config.yaml
num_hidden_layers: 12
hidden_size: 512
num_attention_heads: 8
num_key_value_heads: 8
head_dim: 64
intermediate_size: 704
vocab_size: 32794
hidden_act: "swiglu"
norm: "layernorm"
norm_place: "pre"
norm_eps: 1e-05
positions: "rope"
rope_theta: 100000.0
rope_fraction: 0.75
qk_norm: false
attn_scale: 0.125
bias: "none"
tie_word_embeddings: false
parallel_block: false
extras: ["capped logits"]
init: "uniform"
init_std_qkv: 0.0211
init_std_o: 0.0043
init_std_up: 0.0211
init_std_down: 0.00367
optimizer: "muon_variant"
learning_rate: 0.00086
beta1: 0.9
weight_decay: 0.047
lr_head: 0.00603
max_grad_norm: 0.5
warmup_steps: 200
schedule: "wsd"
decay_fraction: 0.612
decay_shape: "linear"
final_lr_fraction: 0.05
batch_tokens: 65536
max_seq_len: 1024
doc_mask: false
train_tokens: 902500000
max_steps: 13772
dataset: "wikipedia_en"
Each number is 200 + 30 x the weight over its row's rms, rounded and kept within 0 to 999. Layers, rows and columns count from 0. The size before them is the row's rms in percent of the matrix's.

# layer 4 attention query, 512x512, rms 0.0509, rows 0-49, columns 0-31
079,209,133,206,177,209,223,191,169,178,204,186,175,253,248,178,198,192,179,200,195,235,269,180,263,234,220,193,180,191,229,196,231
076,189,161,213,218,213,167,145,122,198,192,183,187,248,183,228,207,234,243,181,170,215,221,228,213,200,128,249,250,151,166,231,225
073,189,246,184,233,245,195,186,270,191,178,219,165,152,185,138,223,186,201,190,175,201,114,183,147,185,176,137,167,184,204,176,139
075,219,195,248,209,233,162,262,224,208,204,201,214,195,204,199,188,236,184,194,210,206,222,185,219,228,226,113,174,212,234,214,198
075,217,246,176,190,235,212,216,171,174,142,216,155,132,148,169,208,201,131,177,156,221,192,216,162,204,168,164,150,199,228,211,151
082,138,221,240,170,242,219,220,191,190,191,206,198,252,211,205,214,135,209,226,179,169,200,202,206,225,143,179,194,214,170,186,189
077,215,226,228,184,210,230,203,211,183,232,205,189,181,180,198,230,233,194,200,183,132,194,182,210,239,156,219,220,166,239,204,160
090,159,252,200,208,225,237,221,264,177,222,237,213,197,152,196,196,174,218,210,190,115,183,195,173,179,192,144,175,223,179,159,224
091,206,138,153,210,216,200,180,145,204,186,188,210,180,178,203,193,200,162,172,163,246,189,210,205,162,160,279,185,185,193,234,226
076,209,166,159,192,216,225,226,175,204,237,196,177,191,187,223,162,212,153,182,232,180,196,193,179,185,139,221,161,146,118,173,117
085,185,137,186,181,168,163,217,146,222,197,167,203,150,180,223,141,168,152,185,214,250,211,223,167,140,116,229,202,198,148,198,176
084,212,218,211,194,180,217,156,219,193,223,200,185,250,213,190,170,222,257,245,246,106,206,161,197,265,177,188,225,240,220,208,190
085,192,207,208,205,198,191,244,132,207,217,169,199,228,202,174,192,218,187,251,196,215,245,232,213,203,200,205,167,237,131,261,254
081,182,152,156,223,141,220,190,120,185,230,162,193,172,196,233,230,177,198,237,250,263,157,157,223,219,175,221,226,187,197,204,165
076,186,156,159,169,207,198,187,171,142,201,206,190,158,167,182,255,187,197,226,192,204,184,160,172,137,188,185,153,160,167,190,228
097,197,246,166,215,173,188,193,270,239,232,195,169,198,156,180,195,210,217,196,214,121,188,168,211,223,193,186,244,218,211,196,201
096,257,230,203,244,237,197,210,183,206,166,233,222,205,220,132,235,238,136,152,146,185,172,243,209,187,182,180,194,151,173,187,200
085,187,121,187,225,185,223,179,145,222,194,159,210,181,185,187,201,125,208,223,156,217,175,214,182,174,192,205,175,231,143,174,218
081,241,252,160,198,234,193,204,296,185,251,200,164,214,242,217,190,206,193,165,214,148,207,199,233,271,207,208,216,170,188,220,159
093,202,158,185,189,199,217,211,161,209,115,173,178,193,193,156,221,173,231,194,168,231,167,217,189,188,194,208,131,258,132,217,251
082,185,203,175,152,180,198,209,187,229,209,189,183,251,141,205,196,140,166,249,166,227,162,205,201,215,192,226,193,278,240,211,207
090,206,211,194,160,209,168,198,266,209,227,201,188,160,190,209,175,200,169,189,239,139,226,156,215,204,199,227,212,184,236,219,135
118,206,217,209,218,171,204,188,174,220,253,214,214,130,198,234,143,232,202,205,224,203,215,164,204,198,229,183,238,186,212,159,179
097,214,241,250,192,229,183,192,210,148,219,255,175,173,153,176,176,242,196,205,222,245,247,243,187,255,209,158,247,227,204,117,255
110,187,209,250,197,178,158,194,248,222,194,207,258,221,207,183,175,238,240,166,227,200,246,197,182,172,170,232,202,167,197,198,184
117,193,181,232,253,211,231,248,182,219,206,201,189,197,224,227,195,137,213,215,190,261,156,200,190,206,205,108,173,216,143,215,189
115,240,219,167,203,158,250,211,242,233,212,181,203,154,184,196,211,218,195,215,184,235,169,191,246,223,165,244,198,220,206,173,149
124,228,197,224,202,160,234,163,177,186,187,229,198,167,159,161,217,178,199,135,242,222,221,227,219,190,176,237,225,210,230,194,160
121,200,222,244,240,208,211,209,234,200,138,206,184,174,222,242,153,189,197,189,217,210,209,150,200,256,165,146,198,165,174,195,199
114,175,206,155,208,204,211,162,237,162,164,208,193,198,184,258,203,169,187,208,175,209,180,208,171,227,261,214,229,147,168,267,252
120,190,159,268,231,225,235,142,229,212,190,196,197,187,202,274,233,230,194,209,203,215,170,204,231,262,155,175,169,217,218,239,154
118,208,221,258,228,224,189,170,173,200,208,187,226,172,233,180,185,179,192,191,222,160,189,150,180,153,245,205,151,266,185,163,230
116,221,218,223,236,254,192,188,241,177,161,220,169,191,184,210,203,137,227,191,140,124,205,187,169,242,211,264,171,208,178,240,173
124,242,248,191,194,243,203,222,229,211,140,176,163,227,178,258,217,208,196,160,187,202,214,226,182,174,210,171,206,172,215,165,242
117,215,180,188,179,205,187,228,199,122,181,156,207,185,193,196,210,230,188,219,215,206,177,152,237,213,208,169,155,200,229,196,196
114,197,222,215,185,212,232,183,200,209,204,241,183,261,159,238,201,189,147,225,241,179,204,235,217,244,164,223,146,216,162,157,199
119,167,223,214,161,189,203,166,236,198,192,191,220,182,170,228,218,235,140,187,169,225,146,169,198,168,215,220,181,197,217,155,152
114,197,194,155,211,239,169,173,185,184,240,182,172,286,232,264,176,163,212,211,178,166,231,225,233,275,174,191,189,155,163,185,153
119,222,197,199,180,222,192,216,241,240,160,211,150,185,180,163,209,221,145,238,204,165,108,250,230,291,227,251,187,194,188,125,220
123,222,180,247,194,191,213,163,192,164,248,228,227,200,143,209,226,183,203,223,143,214,184,220,194,164,194,273,224,237,264,147,224
127,178,232,180,188,179,200,182,196,177,248,171,203,152,178,206,218,181,205,177,171,211,169,218,230,216,174,257,202,235,239,150,172
119,179,201,220,282,247,203,230,213,219,158,214,181,170,188,182,219,179,190,181,196,201,227,216,158,220,207,146,163,207,191,221,170
117,175,180,211,220,173,158,202,180,219,239,234,222,239,220,153,264,229,239,228,187,153,214,223,166,193,257,245,233,182,160,148,180
123,191,180,206,205,189,211,204,205,189,245,146,202,237,268,204,243,230,219,217,212,216,183,208,191,209,216,240,259,198,180,213,231
124,180,191,178,165,138,223,182,192,191,250,240,223,201,221,194,221,211,172,170,212,209,238,167,194,230,234,183,256,142,220,197,257
114,234,215,232,188,184,216,226,163,198,182,169,162,196,174,184,238,152,221,258,188,190,210,235,258,216,198,167,267,225,201,193,195
117,240,185,226,176,154,168,231,201,206,193,191,160,207,188,158,156,207,230,242,194,197,126,179,193,194,235,165,199,235,166,225,187
118,208,190,182,189,125,215,181,196,204,177,195,199,172,220,166,183,193,196,209,183,223,200,207,191,181,220,206,207,227,180,179,191
115,163,232,216,215,194,193,203,129,216,268,209,199,190,212,171,190,213,218,158,200,161,195,194,175,166,222,165,234,222,172,167,222
114,214,179,180,265,232,206,177,174,166,166,200,194,216,209,196,226,220,118,231,175,204,229,185,214,187,130,195,222,158,212,224,225
# layer 4 attention key, 512x512, rms 0.0524, rows 0-49, columns 0-31
069,150,209,165,223,125,171,221,185,181,179,188,222,182,171,242,176,241,231,171,201,212,154,225,189,201,174,202,276,204,135,232,225
080,218,254,208,137,240,246,212,244,199,197,190,212,237,260,128,195,161,182,209,204,223,211,218,221,165,231,135,216,230,259,181,188
071,213,169,217,259,171,178,233,149,237,234,173,174,148,123,252,171,215,245,214,222,242,251,154,161,230,203,261,227,168,226,203,231
073,200,212,135,223,198,200,169,169,181,192,203,256,215,188,210,189,211,202,172,173,192,191,183,207,208,147,216,193,156,155,215,173
080,161,161,226,223,177,212,179,190,206,208,185,181,173,192,206,214,233,216,210,189,204,183,215,154,207,183,236,187,173,226,206,172
076,248,203,236,222,204,238,186,262,210,134,222,208,235,208,174,185,208,179,206,208,268,187,215,168,221,225,258,178,211,261,206,228
081,235,224,245,271,186,253,220,252,188,179,254,164,182,182,162,248,230,194,199,230,196,211,179,203,182,223,194,150,235,205,195,224
086,218,204,194,256,153,175,206,237,208,147,220,187,208,201,182,205,249,211,223,214,188,227,241,205,235,196,223,144,198,234,190,177
089,168,159,230,177,187,132,202,214,206,201,158,229,235,197,184,186,152,192,155,178,176,219,246,167,135,234,186,235,181,231,185,169
073,231,239,231,257,213,206,176,281,173,134,236,231,232,196,171,200,196,198,204,224,164,193,252,196,242,188,228,137,208,240,216,223
077,192,230,244,229,163,193,186,193,200,186,190,154,194,168,164,209,251,196,151,210,202,188,200,160,192,188,181,185,127,160,195,178
091,215,224,211,225,240,209,217,244,187,197,215,187,190,227,221,190,226,212,221,201,215,218,254,235,202,218,208,153,199,159,213,226
086,150,177,193,120,198,236,173,175,226,171,181,250,216,241,248,196,168,190,202,204,231,204,214,176,162,174,176,254,178,222,178,240
085,240,189,203,209,205,198,170,211,206,176,239,156,178,214,198,250,270,233,218,194,162,185,170,172,213,229,265,195,218,218,176,190
076,238,236,263,193,197,259,250,186,220,150,196,251,195,173,224,183,192,221,213,244,185,168,237,205,194,236,215,151,237,185,210,189
091,257,204,201,210,184,213,186,177,159,197,273,175,171,239,212,206,221,222,254,180,186,225,182,220,215,234,223,191,185,249,214,181
110,175,128,224,198,158,179,191,200,211,171,198,193,156,128,168,205,159,222,159,214,209,180,262,140,168,163,196,184,213,192,230,197
077,164,233,220,130,198,246,211,159,216,220,180,177,205,238,232,184,201,177,183,244,213,245,175,196,238,257,158,226,221,172,217,197
080,193,221,148,176,237,171,208,179,123,206,277,161,154,172,224,201,219,230,220,205,235,200,155,222,184,254,202,289,171,185,203,208
089,223,156,170,190,205,214,151,200,180,189,146,230,237,173,176,179,179,208,212,199,191,219,224,159,173,193,189,187,191,248,196,199
097,196,214,229,193,219,216,201,214,208,207,190,183,249,218,159,194,225,234,181,188,168,213,210,217,227,205,219,216,216,263,153,208
079,199,190,236,275,176,228,183,202,169,216,211,211,207,262,162,221,249,212,247,128,197,152,212,182,223,155,236,217,210,244,193,222
112,146,237,199,171,189,149,241,203,245,198,258,148,205,202,231,190,233,173,170,189,176,202,123,247,255,173,183,232,200,203,234,227
105,152,200,191,254,193,204,248,182,153,180,187,205,172,191,189,254,162,225,193,172,242,144,213,220,150,178,201,248,178,209,151,216
103,176,132,175,198,177,184,192,187,206,208,210,215,184,173,229,221,183,189,233,170,243,156,242,201,182,146,170,198,183,195,179,221
115,219,203,151,245,199,208,185,207,153,209,178,216,183,206,228,237,208,215,194,174,213,191,232,242,189,223,237,198,179,149,219,238
114,161,184,222,199,198,236,147,177,227,214,219,204,198,211,188,182,168,227,172,207,240,212,150,222,227,191,208,158,222,220,177,176
124,201,194,171,165,207,205,134,268,230,206,210,184,268,138,195,169,209,197,175,250,196,208,205,240,177,223,223,204,213,191,193,215
113,204,192,224,154,190,214,243,137,236,186,214,212,192,198,189,204,204,162,199,217,255,198,188,168,175,231,202,229,209,212,229,199
114,207,284,225,216,222,190,223,240,261,208,198,123,181,210,251,224,197,227,235,193,183,189,151,188,233,200,130,169,175,232,193,220
115,209,194,199,194,222,167,187,148,198,295,195,187,220,240,212,184,185,158,185,132,187,184,194,207,251,218,242,190,166,233,176,162
115,165,159,167,224,223,185,191,155,200,226,177,188,185,183,232,188,183,243,237,205,189,202,187,154,217,199,159,179,180,176,172,196
117,198,196,175,187,202,175,195,217,232,234,266,183,166,209,172,243,184,209,231,137,189,140,207,225,193,190,125,190,192,188,134,216
115,206,189,213,211,145,197,239,230,191,229,230,203,152,209,252,212,257,189,175,214,199,226,214,222,194,209,206,234,159,184,225,209
113,200,125,227,152,194,194,259,204,230,200,205,152,203,206,150,210,160,174,224,160,178,207,165,181,239,210,161,222,184,201,192,199
110,207,207,189,228,141,146,222,213,216,167,211,170,222,172,200,213,285,163,238,146,200,203,197,211,177,206,139,199,193,160,217,176
117,189,219,227,192,194,238,215,189,176,267,164,313,209,242,201,208,223,214,291,183,202,182,164,273,231,199,232,202,172,195,229,170
114,195,176,222,206,219,205,228,159,204,222,209,215,192,259,170,202,228,212,223,199,240,178,195,205,240,215,234,201,174,262,279,146
115,178,166,164,197,185,159,270,198,242,156,220,169,164,228,238,182,169,178,212,230,281,193,208,161,183,213,225,226,159,183,179,232
116,194,217,215,196,210,212,166,132,182,243,170,243,230,194,236,236,184,215,199,178,185,186,238,213,186,202,238,206,273,190,168,171
129,228,159,219,218,220,233,215,209,220,269,190,285,248,241,230,224,203,212,218,247,202,219,214,212,165,203,283,203,215,189,172,217
122,154,180,171,229,206,206,178,238,241,249,248,171,178,180,194,248,203,221,164,152,142,122,197,274,215,179,157,186,201,194,229,165
114,212,179,132,293,202,228,237,218,180,239,272,211,209,192,216,229,156,206,222,193,201,205,172,262,181,202,186,235,156,230,189,214
120,182,138,223,196,231,227,182,212,120,185,196,172,226,231,224,201,212,203,207,251,242,195,179,185,223,192,298,180,255,220,181,257
118,197,179,180,189,233,182,219,243,201,226,209,212,210,143,188,238,192,162,156,177,173,200,215,219,211,243,196,192,203,198,193,200
115,225,232,189,230,185,187,210,212,167,194,197,170,195,261,197,222,233,238,250,207,200,216,152,195,190,154,201,238,199,207,200,171
117,221,165,152,155,163,172,185,222,220,195,162,221,220,147,170,156,121,248,212,215,218,169,184,183,224,219,174,208,166,200,199,203
122,179,166,220,167,168,188,180,209,165,243,153,228,241,211,216,193,202,225,236,222,237,233,183,189,231,230,253,200,182,211,193,199
118,235,185,154,211,207,182,201,175,222,201,150,184,213,209,220,196,144,158,249,164,176,198,172,253,207,214,198,280,200,167,204,238
115,192,243,221,207,162,215,203,186,225,186,171,197,208,184,249,220,196,198,160,216,203,193,170,175,187,184,172,222,214,276,202,149